Part of a small language model's weights: vocabulary 2048.
Each number is 50 + 10 x the weight over its row's rms, rounded and kept within 0 to 99. Layers, rows and columns count from 0. The size before them is the row's rms in percent of the matrix's.

# up: layer 4 MLP up, 768x192, rms 0.142, rows 392-427, columns 96-191
# down: layer 4 MLP down (transposed), 768x192, rms 0.108, rows 392-427, columns 96-191
up392 110:49 35 42 48 50 63 32 59 40 47 42 58 59 58 58 64 54 52 22 51 55 55 43 50 50 39 48 54 49 63 51 45 46 48 48 64 77 70 46 41 53 51 58 59 50 53 44 36 61 35 42 51 18 48 51 56 65 66 35 45 42 56 60 48 36 39 48 54 54 56 55 26 46 41 51 49 48 46 49 67 52 47 47 36 47 58 46 62 43 44 59 44 45 55 59 46
down392 114:41 46 52 57 42 59 62 51 60 44 46 54 46 56 44 63 51 41 32 43 40 50 50 33 46 42 63 51 48 48 39 55 42 34 60 52 47 43 60 49 54 50 44 58 59 60 47 38 48 26 45 50 54 38 60 43 64 56 72 58 64 18 60 45 40 44 45 48 35 48 68 62 55 68 52 36 37 39 39 50 37 57 53 55 28 38 58 48 44 63 52 55 66 48 52 43
up393 099:47 58 46 66 32 51 74 49 57 64 68 44 56 71 52 49 50 36 56 45 60 43 41 41 48 40 61 56 51 49 50 48 67 53 59 57 39 51 40 59 46 49 56 47 53 42 48 36 76 67 33 42 52 47 46 38 44 50 43 50 56 66 56 41 47 43 49 54 44 46 42 59 46 55 77 45 59 47 54 38 49 38 68 56 51 60 37 61 65 51 51 57 44 59 60 53
down393 096:51 50 50 50 60 37 34 41 56 55 34 54 74 59 62 45 59 53 72 61 44 34 22 46 47 41 48 61 48 47 56 71 52 51 47 50 55 34 41 66 39 70 33 59 36 53 58 49 37 49 53 49 51 53 33 69 47 48 36 54 45 52 36 37 51 42 54 54 45 77 49 31 71 49 48 61 54 30 62 44 59 53 45 47 64 57 64 50 45 38 53 44 45 64 42 57
up394 092:50 50 54 56 35 55 39 57 60 41 41 68 46 65 64 59 57 54 36 48 27 49 37 68 59 52 47 51 58 69 48 51 48 49 60 33 45 36 67 43 49 56 50 53 51 67 59 40 46 60 40 43 52 40 37 49 47 44 48 51 45 59 76 40 78 56 45 43 64 46 68 55 44 57 59 50 43 45 49 33 48 28 54 51 59 47 42 54 32 29 49 43 48 52 41 46
down394 087:40 60 58 71 69 54 54 62 64 56 47 59 50 43 59 51 56 57 41 44 59 53 43 56 52 46 36 55 42 65 47 40 38 51 40 47 45 31 33 29 46 59 35 54 48 44 53 62 53 41 50 65 53 42 40 44 44 27 39 16 40 66 37 47 59 52 43 60 42 58 47 51 67 43 34 64 53 40 54 54 50 62 59 53 33 50 41 57 46 47 47 51 31 63 60 37
up395 104:39 52 36 43 49 61 33 54 50 60 59 46 42 64 60 73 65 38 47 63 46 50 72 45 57 45 49 50 53 44 50 54 50 52 45 50 58 45 55 55 43 68 52 57 44 51 58 44 52 32 48 41 25 37 49 49 54 50 59 55 49 65 55 40 52 50 71 50 54 62 58 52 68 33 44 50 44 59 46 56 54 46 40 63 52 68 59 54 53 50 67 70 70 73 56 54
down395 109:37 66 59 76 70 54 46 51 66 43 52 58 47 40 45 39 57 45 48 26 54 50 61 51 24 35 53 48 63 48 46 54 34 51 54 43 41 42 48 51 63 43 53 47 67 56 48 59 44 30 49 51 61 61 45 47 53 61 60 58 59 39 51 34 53 70 56 52 41 37 38 45 47 54 55 48 68 57 69 44 43 36 67 62 66 41 53 37 35 44 29 62 59 56 44 51
up396 102:64 61 31 58 53 53 57 68 65 58 58 64 52 76 37 57 37 50 47 41 63 43 50 61 43 39 48 66 63 47 61 46 59 34 44 43 45 63 56 40 43 46 29 54 53 57 56 46 64 60 20 54 67 38 52 38 49 49 62 53 34 51 42 52 67 54 55 51 47 54 58 56 37 55 57 42 63 43 40 40 53 54 46 52 46 42 54 34 43 46 51 36 47 48 50 43
down396 095:38 44 61 55 57 63 41 48 32 68 70 63 57 48 48 45 53 65 46 36 35 56 50 56 44 38 32 38 37 48 58 59 61 50 46 74 43 53 46 55 72 33 53 44 36 47 80 51 65 60 63 49 44 63 42 56 48 57 51 48 51 49 46 47 42 51 47 60 55 35 46 62 44 40 45 52 39 47 56 31 43 51 45 51 51 47 28 61 51 46 40 49 49 46 58 50
up397 107:39 60 62 39 52 75 25 32 48 65 48 55 63 54 47 54 61 45 55 38 38 69 36 40 66 51 51 52 45 59 56 33 45 57 38 43 43 55 59 55 56 52 52 52 52 49 54 37 52 70 47 56 42 45 51 63 43 54 43 58 51 58 83 70 47 44 54 60 61 65 48 50 60 57 43 57 32 42 56 44 54 49 39 45 45 42 62 49 53 39 48 41 51 65 45 62
down397 111:54 44 53 44 29 55 38 52 50 48 48 51 66 45 50 39 42 42 37 47 50 59 45 66 67 44 49 41 57 66 48 41 40 61 39 43 59 46 44 40 47 54 53 47 43 47 53 54 50 38 56 42 50 54 44 47 53 60 60 44 44 37 59 34 49 41 46 46 25 19 54 50 40 47 32 42 32 57 52 57 49 68 58 61 69 63 42 26 57 43 22 30 47 50 54 61
up398 098:61 70 38 47 27 40 69 26 65 47 47 62 54 37 55 38 54 37 61 57 62 33 35 47 49 51 65 62 42 38 58 54 45 54 45 37 45 61 53 61 55 25 38 56 33 76 53 59 51 72 60 49 40 32 52 50 38 52 43 57 52 42 54 46 54 45 41 54 42 38 37 47 41 73 51 45 46 46 36 50 47 47 40 47 56 40 51 36 64 50 45 45 31 81 67 46
down398 094:48 41 50 55 59 55 56 67 66 56 48 54 55 43 55 42 50 59 53 44 74 53 45 51 52 49 37 44 44 56 54 46 40 62 57 62 35 33 55 38 55 46 58 39 40 55 45 52 62 54 62 55 55 63 48 56 43 33 59 58 39 46 37 48 47 34 50 55 44 47 33 49 57 37 52 44 46 48 42 50 54 44 49 26 49 46 38 44 40 41 47 54 67 70 44 32
up399 094:62 45 46 45 36 51 47 45 40 60 54 50 50 54 62 57 44 51 60 24 51 47 71 53 48 48 52 36 42 51 59 47 35 35 57 53 69 47 53 47 60 28 41 60 46 32 46 58 62 43 64 57 49 39 51 43 47 55 48 39 43 58 60 51 49 41 69 40 46 38 63 46 48 65 54 44 54 51 50 63 54 72 57 41 36 62 54 47 54 39 50 46 57 27 57 60
down399 090:40 47 50 66 49 65 59 49 53 45 44 45 51 43 47 47 49 54 52 37 44 50 68 42 48 46 56 68 46 65 46 50 43 59 56 53 62 20 44 47 42 47 52 33 32 33 38 32 48 59 43 40 56 48 43 54 44 52 48 48 52 63 38 42 34 51 38 39 63 34 40 70 47 42 41 36 45 73 47 52 63 67 59 59 53 61 47 47 52 45 59 70 55 52 71 58
up400 100:53 46 48 51 46 66 75 32 51 43 44 24 57 47 50 44 41 66 56 72 56 48 56 61 57 55 63 49 18 41 44 37 57 68 55 45 51 54 43 50 45 60 48 57 54 35 63 49 55 33 35 47 58 53 53 42 48 62 58 41 63 42 54 68 51 64 45 31 49 70 67 51 53 52 62 61 33 36 49 42 45 55 48 49 58 40 41 41 52 66 48 30 48 49 47 27
down400 103:43 54 73 56 71 39 43 39 58 51 53 41 48 49 35 67 56 45 67 39 50 49 46 51 66 48 46 63 45 64 69 56 53 59 47 47 58 41 47 66 43 61 76 53 44 52 57 48 55 26 56 42 42 29 66 41 54 59 69 57 41 38 55 60 44 53 37 51 54 54 31 71 58 45 41 38 58 46 55 42 37 45 45 50 35 51 62 39 53 49 60 35 74 39 39 46
up401 099:56 44 56 29 40 35 46 35 59 38 43 53 59 60 62 63 52 62 65 64 53 39 46 75 43 45 35 66 60 66 58 33 56 63 57 48 64 55 34 61 66 42 65 45 61 58 55 46 58 54 65 52 57 43 67 45 43 38 31 39 46 55 52 53 48 72 53 43 63 52 51 43 37 36 61 49 44 58 57 47 50 57 69 55 44 43 55 38 61 56 53 50 44 53 40 71
down401 092:47 52 54 62 58 57 46 45 49 57 46 37 53 49 40 54 62 60 50 34 62 37 56 44 47 35 61 53 53 58 61 55 35 50 46 68 48 46 50 57 60 61 45 76 46 47 61 56 50 46 60 40 48 66 53 30 54 44 52 49 64 42 58 33 60 41 28 67 54 58 38 60 64 63 44 50 49 53 56 49 63 42 59 56 42 54 67 74 50 43 49 66 45 64 48 55
up402 114:42 70 45 46 42 45 41 68 35 24 30 63 59 62 74 40 56 21 52 56 50 70 59 37 41 50 64 63 43 35 49 34 58 47 35 31 44 39 47 41 56 45 28 61 80 43 64 44 43 56 36 31 50 37 44 41 53 28 48 54 45 51 42 56 51 60 43 43 47 61 47 57 55 54 47 60 46 49 41 45 48 60 45 66 58 58 46 32 39 47 45 66 48 49 72 46
down402 104:36 47 59 56 50 52 57 55 69 47 46 53 61 54 55 39 61 71 45 45 37 66 54 64 47 53 32 40 42 36 40 50 39 54 44 50 60 39 37 46 38 51 48 71 58 63 55 56 51 31 59 69 42 53 77 41 58 62 38 56 45 54 37 47 46 52 46 44 36 40 64 57 48 41 61 54 43 68 60 64 56 45 32 46 56 51 51 44 63 47 66 59 47 43 42 41
up403 100:34 47 48 59 46 50 53 42 47 42 58 46 55 57 56 53 55 61 41 45 51 47 43 31 56 42 66 50 59 44 61 54 57 57 62 66 32 49 59 56 54 37 57 50 58 45 48 52 52 50 28 56 80 52 60 57 61 46 56 50 50 52 39 42 36 42 51 54 53 35 35 51 48 56 51 48 60 59 44 54 43 40 50 36 46 60 48 55 56 50 56 64 44 74 67 56
down403 091:44 52 54 41 40 72 44 64 49 43 48 53 46 53 55 37 45 55 34 68 66 61 63 59 66 53 52 49 43 47 54 61 50 53 61 49 61 57 51 66 56 48 60 49 40 68 69 57 58 45 65 49 37 50 58 64 49 57 38 39 44 60 60 59 58 45 56 46 50 44 36 57 41 55 60 50 54 64 51 62 54 62 66 57 53 44 56 56 46 42 42 37 38 59 61 52
up404 108:66 28 41 47 35 51 57 48 70 33 46 48 40 56 73 64 45 44 52 57 61 48 50 54 59 51 52 57 57 62 59 42 43 48 43 62 63 36 38 67 39 50 33 52 61 47 39 49 54 53 40 50 39 34 56 46 55 50 46 47 49 37 48 32 50 50 44 62 54 50 52 37 62 47 61 53 47 47 36 49 61 58 31 53 58 44 43 41 44 52 50 43 44 58 37 52
down404 105:23 43 36 48 51 58 47 57 60 60 39 61 47 72 45 39 30 46 56 68 53 47 49 44 57 52 62 48 50 50 40 55 50 58 55 55 59 43 54 26 48 57 43 47 55 66 55 45 61 56 34 49 47 47 50 40 64 38 56 56 45 53 38 56 57 51 56 52 51 55 60 65 43 42 47 43 58 38 62 52 56 54 51 44 42 34 54 45 31 33 66 46 41 54 31 53
up405 101:71 35 34 59 41 32 58 41 46 66 43 30 55 48 48 55 60 58 51 26 56 54 45 61 44 47 51 53 57 61 65 61 57 37 68 51 46 60 52 48 53 58 59 54 61 53 57 30 58 46 52 47 47 60 42 53 52 53 38 60 63 41 55 40 45 48 50 57 62 44 45 37 54 48 44 56 50 60 47 51 63 60 35 65 62 68 37 37 62 41 50 53 44 53 39 49
down405 105:48 64 57 59 47 40 47 46 62 56 49 61 56 44 39 62 48 54 35 42 57 49 57 54 38 36 37 68 57 49 44 39 37 65 51 49 61 38 44 47 62 41 60 45 48 53 52 68 55 49 56 45 61 56 42 61 44 64 55 66 28 45 37 60 41 48 53 57 48 41 51 50 57 44 68 48 47 59 60 45 63 64 58 60 69 60 47 38 45 44 49 64 43 66 66 53
up406 103:24 40 58 44 46 57 46 38 36 51 37 51 49 53 56 57 61 31 51 69 55 47 40 46 53 50 50 63 60 41 51 45 43 56 42 30 50 59 64 52 34 65 68 41 44 51 48 49 41 45 60 42 48 48 43 63 35 50 61 59 49 41 53 78 78 43 45 62 60 49 46 59 44 55 47 48 53 35 56 31 55 57 53 55 46 31 56 43 51 34 40 49 47 46 58 58
down406 102:43 45 56 39 43 64 37 75 52 60 59 65 44 42 67 62 46 35 56 46 45 48 40 50 46 45 65 55 43 36 41 41 50 43 53 34 57 44 49 73 45 65 58 36 51 41 56 32 40 53 41 49 47 48 64 43 68 36 50 51 56 33 42 54 59 56 50 54 58 50 47 52 44 40 43 40 41 52 60 45 56 65 55 67 44 37 53 55 61 41 58 44 52 42 63 54
up407 099:60 46 50 52 49 51 56 37 68 54 57 36 58 59 62 49 49 36 51 60 48 34 59 60 40 53 37 52 46 48 38 52 43 51 51 42 48 47 51 65 66 62 41 50 34 54 66 52 49 56 55 74 33 50 49 38 52 67 51 41 39 34 40 72 39 73 54 49 37 49 48 47 31 50 56 50 49 48 64 35 60 50 38 50 47 43 48 37 40 50 65 38 41 69 65 35
down407 091:50 74 50 48 64 54 50 44 60 49 53 36 56 78 47 41 54 58 42 55 43 55 34 68 58 45 41 43 49 46 57 43 45 39 44 46 35 51 51 42 67 45 54 44 55 47 53 59 61 43 31 53 59 69 46 51 60 34 55 50 39 63 66 45 52 37 42 47 37 53 34 51 60 48 44 55 44 41 34 59 48 58 38 29 48 51 61 48 48 62 47 55 47 47 60 36
up408 097:44 58 57 59 54 46 48 62 36 47 40 56 58 73 63 48 29 51 42 28 56 33 38 51 57 49 56 53 55 49 56 40 28 47 51 60 49 61 48 46 46 71 38 54 69 27 33 57 68 53 51 44 55 50 52 30 36 45 49 45 60 58 50 52 62 49 62 60 39 56 56 58 39 36 63 49 55 41 48 48 49 51 38 51 51 50 51 48 46 65 49 52 60 70 45 48
down408 101:52 37 58 67 46 49 53 23 32 46 52 53 72 41 64 60 38 63 52 44 49 51 55 40 36 41 51 47 36 39 59 50 42 57 74 48 52 57 48 50 43 49 37 54 42 48 50 43 42 50 58 59 53 45 38 56 67 39 65 52 51 60 39 30 56 50 46 50 51 50 42 39 60 65 60 47 47 80 65 38 54 52 36 45 66 47 64 37 51 49 45 50 68 53 47 57
up409 104:48 66 33 49 52 49 66 49 63 55 64 37 41 54 54 58 46 48 61 43 42 49 61 74 40 57 55 48 71 55 69 49 61 57 52 50 56 36 67 38 56 52 48 50 49 42 54 53 57 68 33 32 48 57 54 48 47 57 46 32 41 62 41 48 46 49 30 61 53 35 51 48 62 43 57 37 33 56 41 26 53 57 48 41 43 65 38 55 57 55 46 55 43 61 61 39
down409 108:40 51 61 56 35 62 36 52 55 60 38 42 50 46 43 42 35 54 59 59 30 51 52 51 40 45 38 37 55 40 43 56 59 36 57 69 35 62 47 51 46 35 43 46 46 58 42 46 34 47 56 42 57 44 53 37 45 54 37 36 64 46 41 43 45 39 49 53 42 49 53 52 52 60 41 53 61 45 53 63 33 61 41 54 33 60 53 53 64 53 62 43 56 29 64 47
up410 100:59 41 38 58 50 48 51 58 56 54 33 49 58 62 48 52 65 43 49 46 55 53 35 60 45 50 37 63 44 48 52 53 36 34 51 51 56 66 43 43 57 39 41 42 52 43 60 52 47 37 56 54 34 44 53 52 48 70 46 46 49 48 46 64 47 58 58 53 59 44 60 42 52 62 22 50 56 38 34 50 49 38 48 32 34 64 41 51 55 63 64 63 60 67 46 56
down410 104:55 48 51 68 48 61 48 46 58 44 62 57 57 55 52 55 67 44 41 44 58 41 55 20 41 52 45 55 63 65 49 41 49 44 35 63 69 56 46 35 28 47 51 57 79 35 38 56 58 41 45 64 63 51 43 55 57 64 58 40 47 47 44 43 57 39 47 48 51 45 52 59 65 56 43 61 41 48 56 46 36 54 47 60 39 56 34 57 38 45 50 47 45 35 42 51
up411 103:36 58 64 53 37 61 46 61 40 64 46 47 51 59 51 63 45 59 47 45 31 63 53 42 68 37 59 63 68 38 41 47 55 48 59 48 52 53 46 53 51 59 51 63 64 52 59 27 53 57 33 38 63 48 54 57 22 48 56 50 55 49 46 54 64 56 42 55 72 45 67 64 34 44 61 22 49 63 52 43 51 59 50 60 44 50 61 40 57 60 47 52 50 42 48 57
down411 104:60 54 30 27 56 44 48 43 61 59 51 41 67 35 49 45 51 63 50 54 55 73 47 38 52 61 61 59 34 66 33 47 56 54 54 49 47 31 31 61 54 47 66 44 32 51 36 42 76 57 54 55 72 54 48 46 54 62 47 52 44 39 52 61 40 52 57 55 35 65 52 65 63 39 54 60 48 41 30 58 48 24 53 54 50 38 59 47 58 36 46 42 40 57 46 56
up412 097:58 32 64 48 43 57 52 47 33 50 33 42 44 72 53 38 60 61 57 51 44 53 69 62 48 59 55 56 53 62 34 46 59 58 37 49 50 60 47 56 40 49 63 37 46 58 43 38 63 58 45 42 44 45 43 61 42 22 69 39 50 55 39 56 52 50 58 47 63 32 56 61 47 51 37 52 49 55 50 52 47 45 68 63 34 54 61 55 54 56 52 44 49 41 52 43
down412 101:78 51 54 49 55 62 55 30 62 66 50 47 44 36 62 60 51 51 48 45 49 50 45 49 51 50 45 42 49 53 54 46 36 56 51 61 42 59 68 49 56 50 50 44 43 56 47 53 54 62 71 65 44 47 34 56 53 46 38 53 28 36 38 59 63 33 50 41 48 52 46 49 49 69 35 57 41 54 61 48 48 60 67 49 69 39 39 47 63 65 47 48 56 53 35 39
up413 101:44 49 54 61 38 50 44 34 45 44 37 66 65 42 63 49 30 41 55 50 47 60 50 47 57 49 47 36 47 59 60 59 43 63 52 50 46 40 53 40 65 62 60 55 61 44 47 45 58 56 54 56 50 41 60 58 29 62 51 62 49 55 48 49 74 44 37 36 57 42 33 49 49 69 25 52 50 54 61 41 63 33 34 64 49 47 70 42 33 49 58 49 52 56 62 65
down413 101:50 38 39 47 38 51 34 34 36 45 69 48 53 60 50 56 73 41 42 58 46 67 48 54 47 26 40 51 58 55 45 46 51 79 32 60 33 55 43 55 56 73 68 28 42 61 34 56 44 51 52 58 24 40 51 46 34 53 65 52 47 52 45 45 47 53 37 47 36 49 68 53 39 62 69 48 49 62 60 65 29 62 51 37 45 62 65 55 64 55 41 54 43 33 40 41
up414 099:33 43 47 42 28 46 51 53 42 62 43 31 73 58 63 47 39 42 44 59 58 42 47 47 43 65 59 58 43 25 44 43 48 52 47 37 22 49 55 49 33 57 54 53 58 68 49 54 54 28 46 69 47 52 44 44 56 56 64 47 55 51 40 55 60 62 37 51 50 61 58 67 67 56 49 47 45 61 53 58 53 59 57 53 30 42 38 57 52 55 38 32 59 50 41 35
down414 094:48 56 52 51 63 49 56 61 38 59 52 67 38 57 51 59 58 44 53 59 56 37 47 55 52 53 49 43 50 72 45 33 36 32 31 48 41 56 56 44 64 27 42 50 67 30 49 55 40 46 66 45 39 49 54 56 81 59 60 55 50 45 55 45 44 39 52 36 57 39 54 37 54 68 63 46 45 69 52 37 54 39 45 46 43 56 37 37 47 39 46 48 30 54 43 43
up415 101:59 38 37 68 53 32 52 47 51 56 57 44 64 50 47 64 38 68 45 54 47 48 43 48 41 50 57 70 36 59 60 62 33 50 43 49 62 51 38 53 50 56 43 50 57 52 68 47 38 67 51 43 55 42 37 43 46 47 55 48 32 56 58 44 34 44 64 58 51 57 41 72 54 46 60 32 26 42 55 63 48 65 47 55 51 50 42 37 58 42 48 44 38 50 41 57
down415 101:52 63 35 43 32 67 64 71 40 51 63 53 68 55 60 47 46 63 51 58 42 61 50 54 63 41 45 39 46 40 56 51 41 47 61 31 55 45 35 57 74 29 55 41 44 45 56 56 48 76 66 56 47 46 56 57 48 55 49 55 33 66 43 36 56 52 35 47 45 58 56 44 42 32 52 70 50 44 59 44 47 52 39 53 58 39 73 32 32 67 54 40 54 37 49 59
up416 102:63 41 54 52 50 66 33 56 53 68 56 54 38 53 65 57 54 53 50 67 57 52 59 58 37 59 37 38 33 64 44 52 46 37 61 36 45 58 58 64 66 50 50 58 57 62 56 59 51 60 38 61 38 60 66 42 47 37 61 39 48 42 46 44 46 50 48 44 59 50 46 47 52 61 42 29 45 49 27 53 44 58 58 41 29 45 45 44 34 44 52 43 54 37 41 41
down416 096:62 51 44 53 54 47 49 73 48 49 53 58 44 63 58 43 48 62 48 67 49 49 49 61 57 53 55 38 41 61 57 51 57 55 50 57 46 57 48 59 54 59 47 40 50 35 54 40 68 54 38 57 54 59 53 37 39 60 58 43 31 42 51 43 53 54 51 60 30 47 59 41 54 33 50 54 43 62 25 43 57 69 24 36 50 36 40 52 43 34 48 49 55 37 57 69
up417 101:50 47 50 52 55 44 49 61 57 44 49 51 67 75 55 48 57 46 66 47 37 50 29 42 61 47 55 60 43 52 64 52 38 60 62 59 57 43 39 51 54 50 44 64 50 36 49 53 34 66 54 41 46 65 50 59 64 66 40 40 46 55 58 45 52 50 44 69 45 53 48 52 45 60 48 68 56 56 55 68 60 53 36 33 54 42 55 37 54 45 48 62 38 45 69 36
down417 102:48 61 60 54 63 57 34 63 54 53 51 51 53 40 52 59 60 35 48 49 44 48 45 44 55 49 39 53 54 42 46 40 69 41 41 42 45 53 52 34 33 63 62 57 49 52 54 28 64 42 53 42 61 50 48 49 49 48 28 50 39 52 53 47 55 55 48 58 86 33 29 51 61 50 48 39 51 64 35 36 57 38 52 34 62 35 42 74 39 46 60 43 54 60 48 64
up418 099:24 38 44 51 38 44 26 38 56 50 40 46 33 61 50 38 62 38 47 58 53 64 55 59 65 55 40 45 55 57 58 50 46 57 53 49 62 49 55 43 51 57 55 51 26 45 47 49 64 54 63 48 30 60 44 57 39 68 49 45 62 59 44 63 43 37 50 58 33 48 48 37 61 28 58 52 52 43 56 40 50 33 43 56 45 63 33 67 52 61 48 43 61 63 35 55
down418 105:44 39 40 42 44 44 39 47 47 38 51 71 63 45 59 40 49 59 60 50 53 61 55 42 62 49 62 48 53 51 61 33 65 63 36 45 38 42 45 37 56 53 54 70 46 56 50 53 57 54 65 51 44 52 51 48 53 54 62 42 41 41 56 66 67 36 52 46 65 30 53 40 59 48 61 49 34 63 55 36 49 55 56 41 63 56 77 45 50 43 30 67 54 29 53 59
up419 093:39 47 35 52 64 41 74 46 51 54 33 38 61 49 60 48 56 43 56 38 65 44 40 33 39 48 55 43 51 42 46 45 52 51 53 51 58 52 49 55 27 41 51 29 60 47 43 41 35 32 50 61 60 56 30 71 57 56 50 60 47 58 62 50 56 45 32 48 72 47 48 68 49 46 49 51 47 52 42 49 53 52 73 40 49 55 44 43 50 46 49 35 38 58 57 53
down419 088:46 44 63 65 60 57 40 41 47 54 44 65 57 52 42 30 55 36 31 42 47 44 53 53 48 55 59 61 46 62 27 50 46 42 48 45 61 41 49 54 45 60 67 46 65 42 58 38 63 43 50 57 68 58 58 39 37 60 58 46 40 26 37 37 53 62 54 61 43 56 44 37 53 34 58 59 53 42 54 40 40 50 35 52 56 64 51 63 27 35 65 49 47 47 46 48
up420 100:57 59 54 54 54 42 40 53 56 57 36 53 56 53 57 59 55 55 54 56 61 56 48 56 42 68 74 50 54 65 47 46 46 55 58 31 42 40 63 38 52 29 62 44 58 36 55 64 49 48 49 33 53 52 36 49 63 42 44 39 48 50 35 36 45 54 48 51 39 51 69 65 55 71 43 56 41 50 42 58 41 49 37 62 60 60 55 47 43 46 60 65 65 49 54 52
down420 111:53 56 65 57 39 58 56 57 57 57 47 46 45 53 52 55 64 73 44 66 46 61 59 53 45 40 50 50 60 62 49 49 34 44 49 53 41 61 58 51 47 40 51 52 59 47 53 54 69 45 37 42 55 51 68 38 57 55 65 63 33 56 25 52 37 50 30 48 38 43 53 24 51 51 51 31 51 39 41 50 38 43 64 61 40 35 42 54 56 61 51 48 69 53 44 58
up421 101:49 44 67 47 21 51 54 50 41 52 55 38 37 39 49 51 48 45 73 46 55 55 47 59 49 52 44 52 66 59 39 37 58 79 52 58 44 50 47 55 61 47 52 49 56 46 41 36 57 74 43 40 51 60 56 55 46 64 56 71 54 35 53 45 68 47 32 49 45 43 42 33 40 51 54 30 47 53 37 46 49 58 64 46 60 46 50 37 69 49 36 44 45 64 57 50
down421 099:75 44 60 52 63 63 55 49 47 56 47 38 46 55 64 50 36 36 71 42 43 73 33 51 56 59 47 53 57 56 36 71 50 43 43 57 43 45 49 60 46 40 44 52 50 46 34 45 65 47 45 54 44 55 39 52 57 38 61 46 68 55 72 42 47 55 49 40 42 70 22 60 64 34 19 50 41 34 49 41 59 41 61 46 47 47 46 43 55 54 54 53 65 50 37 56
up422 103:52 57 35 45 46 33 33 44 53 57 58 42 72 40 48 38 60 59 68 45 43 57 48 47 45 44 50 46 33 54 46 44 50 42 36 48 64 61 57 39 41 53 56 48 43 35 40 40 62 53 59 44 57 49 37 46 49 72 51 48 50 42 60 52 46 48 46 52 55 68 52 50 52 56 37 58 63 34 54 49 53 47 51 54 40 51 49 58 71 53 51 39 65 58 49 66
down422 100:42 43 54 48 60 61 54 49 47 34 41 49 48 43 57 45 42 58 53 39 52 44 67 27 38 37 57 50 52 56 45 36 61 61 42 45 45 37 55 61 34 52 57 41 60 51 61 43 57 34 45 57 40 42 51 30 32 61 44 44 39 51 37 34 37 58 56 39 51 37 46 40 29 52 44 49 60 47 35 58 50 54 65 44 53 60 47 55 49 51 43 62 64 47 58 45
up423 094:47 36 40 47 55 64 49 49 55 70 52 44 43 45 61 37 56 57 64 41 45 36 33 31 43 22 57 71 47 55 48 46 38 56 57 51 43 54 62 49 58 52 48 36 69 60 46 53 48 44 44 51 52 22 42 49 65 47 43 59 44 55 64 34 45 42 54 48 71 57 57 35 64 65 54 50 55 41 54 45 47 53 28 59 48 55 39 49 54 57 34 65 50 34 66 80
down423 098:46 50 40 42 58 56 51 59 47 46 48 33 51 50 33 64 30 50 63 55 63 57 44 44 38 53 49 56 44 52 64 36 46 52 36 52 53 56 48 72 34 56 46 40 46 34 56 50 48 65 48 57 63 51 68 50 46 53 60 40 45 61 55 51 61 46 55 49 54 45 70 48 53 41 38 53 70 62 62 61 60 53 46 47 63 67 40 56 60 64 76 45 78 42 61 53
up424 105:55 44 59 45 40 63 45 49 44 54 37 49 55 41 63 54 35 76 48 37 40 56 56 42 40 46 32 47 37 53 40 53 40 57 68 36 46 44 48 57 58 29 62 31 41 52 58 41 34 56 58 50 50 50 49 49 40 55 71 55 39 50 53 50 31 56 65 60 38 42 36 37 44 40 66 60 44 47 22 48 45 71 44 65 51 56 50 43 40 59 42 44 30 57 31 35
down424 097:39 34 66 52 58 46 31 32 58 51 59 53 60 64 41 49 70 44 64 81 42 27 52 53 39 47 48 53 50 60 41 44 58 44 47 51 47 60 47 51 50 49 54 33 57 58 32 66 59 43 39 40 52 57 67 50 49 52 53 39 46 45 38 51 47 54 21 56 63 40 63 47 62 61 61 46 66 58 57 52 57 45 36 37 29 42 65 41 49 58 62 58 44 44 56 35
up425 107:50 54 47 53 65 40 59 54 51 65 39 55 52 61 60 54 60 53 54 34 41 52 45 67 60 56 37 57 66 39 45 45 60 67 49 59 46 43 40 64 55 61 53 39 53 58 40 55 67 50 48 54 51 39 41 49 44 57 65 47 55 69 42 53 36 44 49 63 74 51 51 58 41 45 60 65 73 49 64 48 60 43 50 29 55 68 25 58 53 38 52 45 44 35 60 35
down425 106:50 51 50 51 53 50 50 23 44 47 58 30 40 55 44 45 34 60 56 45 48 37 44 52 58 45 47 44 59 63 63 49 26 38 39 51 57 57 46 57 53 51 60 59 58 62 51 44 50 42 44 49 55 43 62 50 57 35 54 59 43 49 51 40 47 49 40 48 44 37 52 73 76 48 57 49 67 41 55 54 49 54 41 50 40 43 53 48 52 49 29 36 45 44 50 75
up426 109:47 60 54 43 29 49 52 52 49 51 50 50 53 45 50 62 50 50 71 33 56 52 56 65 47 39 39 43 58 20 51 41 52 39 47 52 47 37 54 64 42 71 53 60 54 41 47 59 31 26 64 31 41 41 57 47 38 41 54 49 46 57 42 53 42 57 63 56 49 51 50 59 69 51 40 44 48 51 51 65 40 38 31 47 39 54 40 56 48 52 51 65 50 60 35 55
down426 096:37 50 76 51 42 56 52 61 40 39 51 43 61 43 43 40 53 43 38 45 58 62 66 47 48 36 66 45 42 56 54 62 46 64 42 54 51 59 46 61 43 33 48 34 35 57 68 46 62 52 55 59 55 49 49 37 64 41 51 58 58 62 66 50 46 51 64 42 53 27 53 54 56 49 49 63 54 62 50 36 48 48 57 47 44 72 41 57 58 34 42 48 56 36 60 60
up427 094:44 40 36 58 48 37 35 48 50 53 37 55 59 58 63 53 56 75 66 43 59 54 63 62 35 48 61 51 63 38 47 58 49 33 44 59 55 49 53 40 46 46 23 50 48 44 36 35 32 61 63 49 64 53 54 50 42 56 33 54 39 54 48 65 54 39 70 49 61 59 51 37 60 53 53 43 46 46 56 40 45 67 39 62 42 60 43 40 39 45 54 42 54 50 51 47
down427 094:45 65 50 41 77 62 49 38 49 45 69 53 44 50 40 63 61 45 46 41 50 74 35 46 43 49 45 64 40 40 28 55 50 36 55 45 50 51 60 65 48 44 56 46 57 31 75 60 57 38 49 29 39 54 50 55 39 76 69 51 54 54 54 50 47 59 46 48 35 37 26 51 44 49 39 53 55 65 66 77 58 57 42 55 41 41 56 54 49 62 55 64 48 50 53 47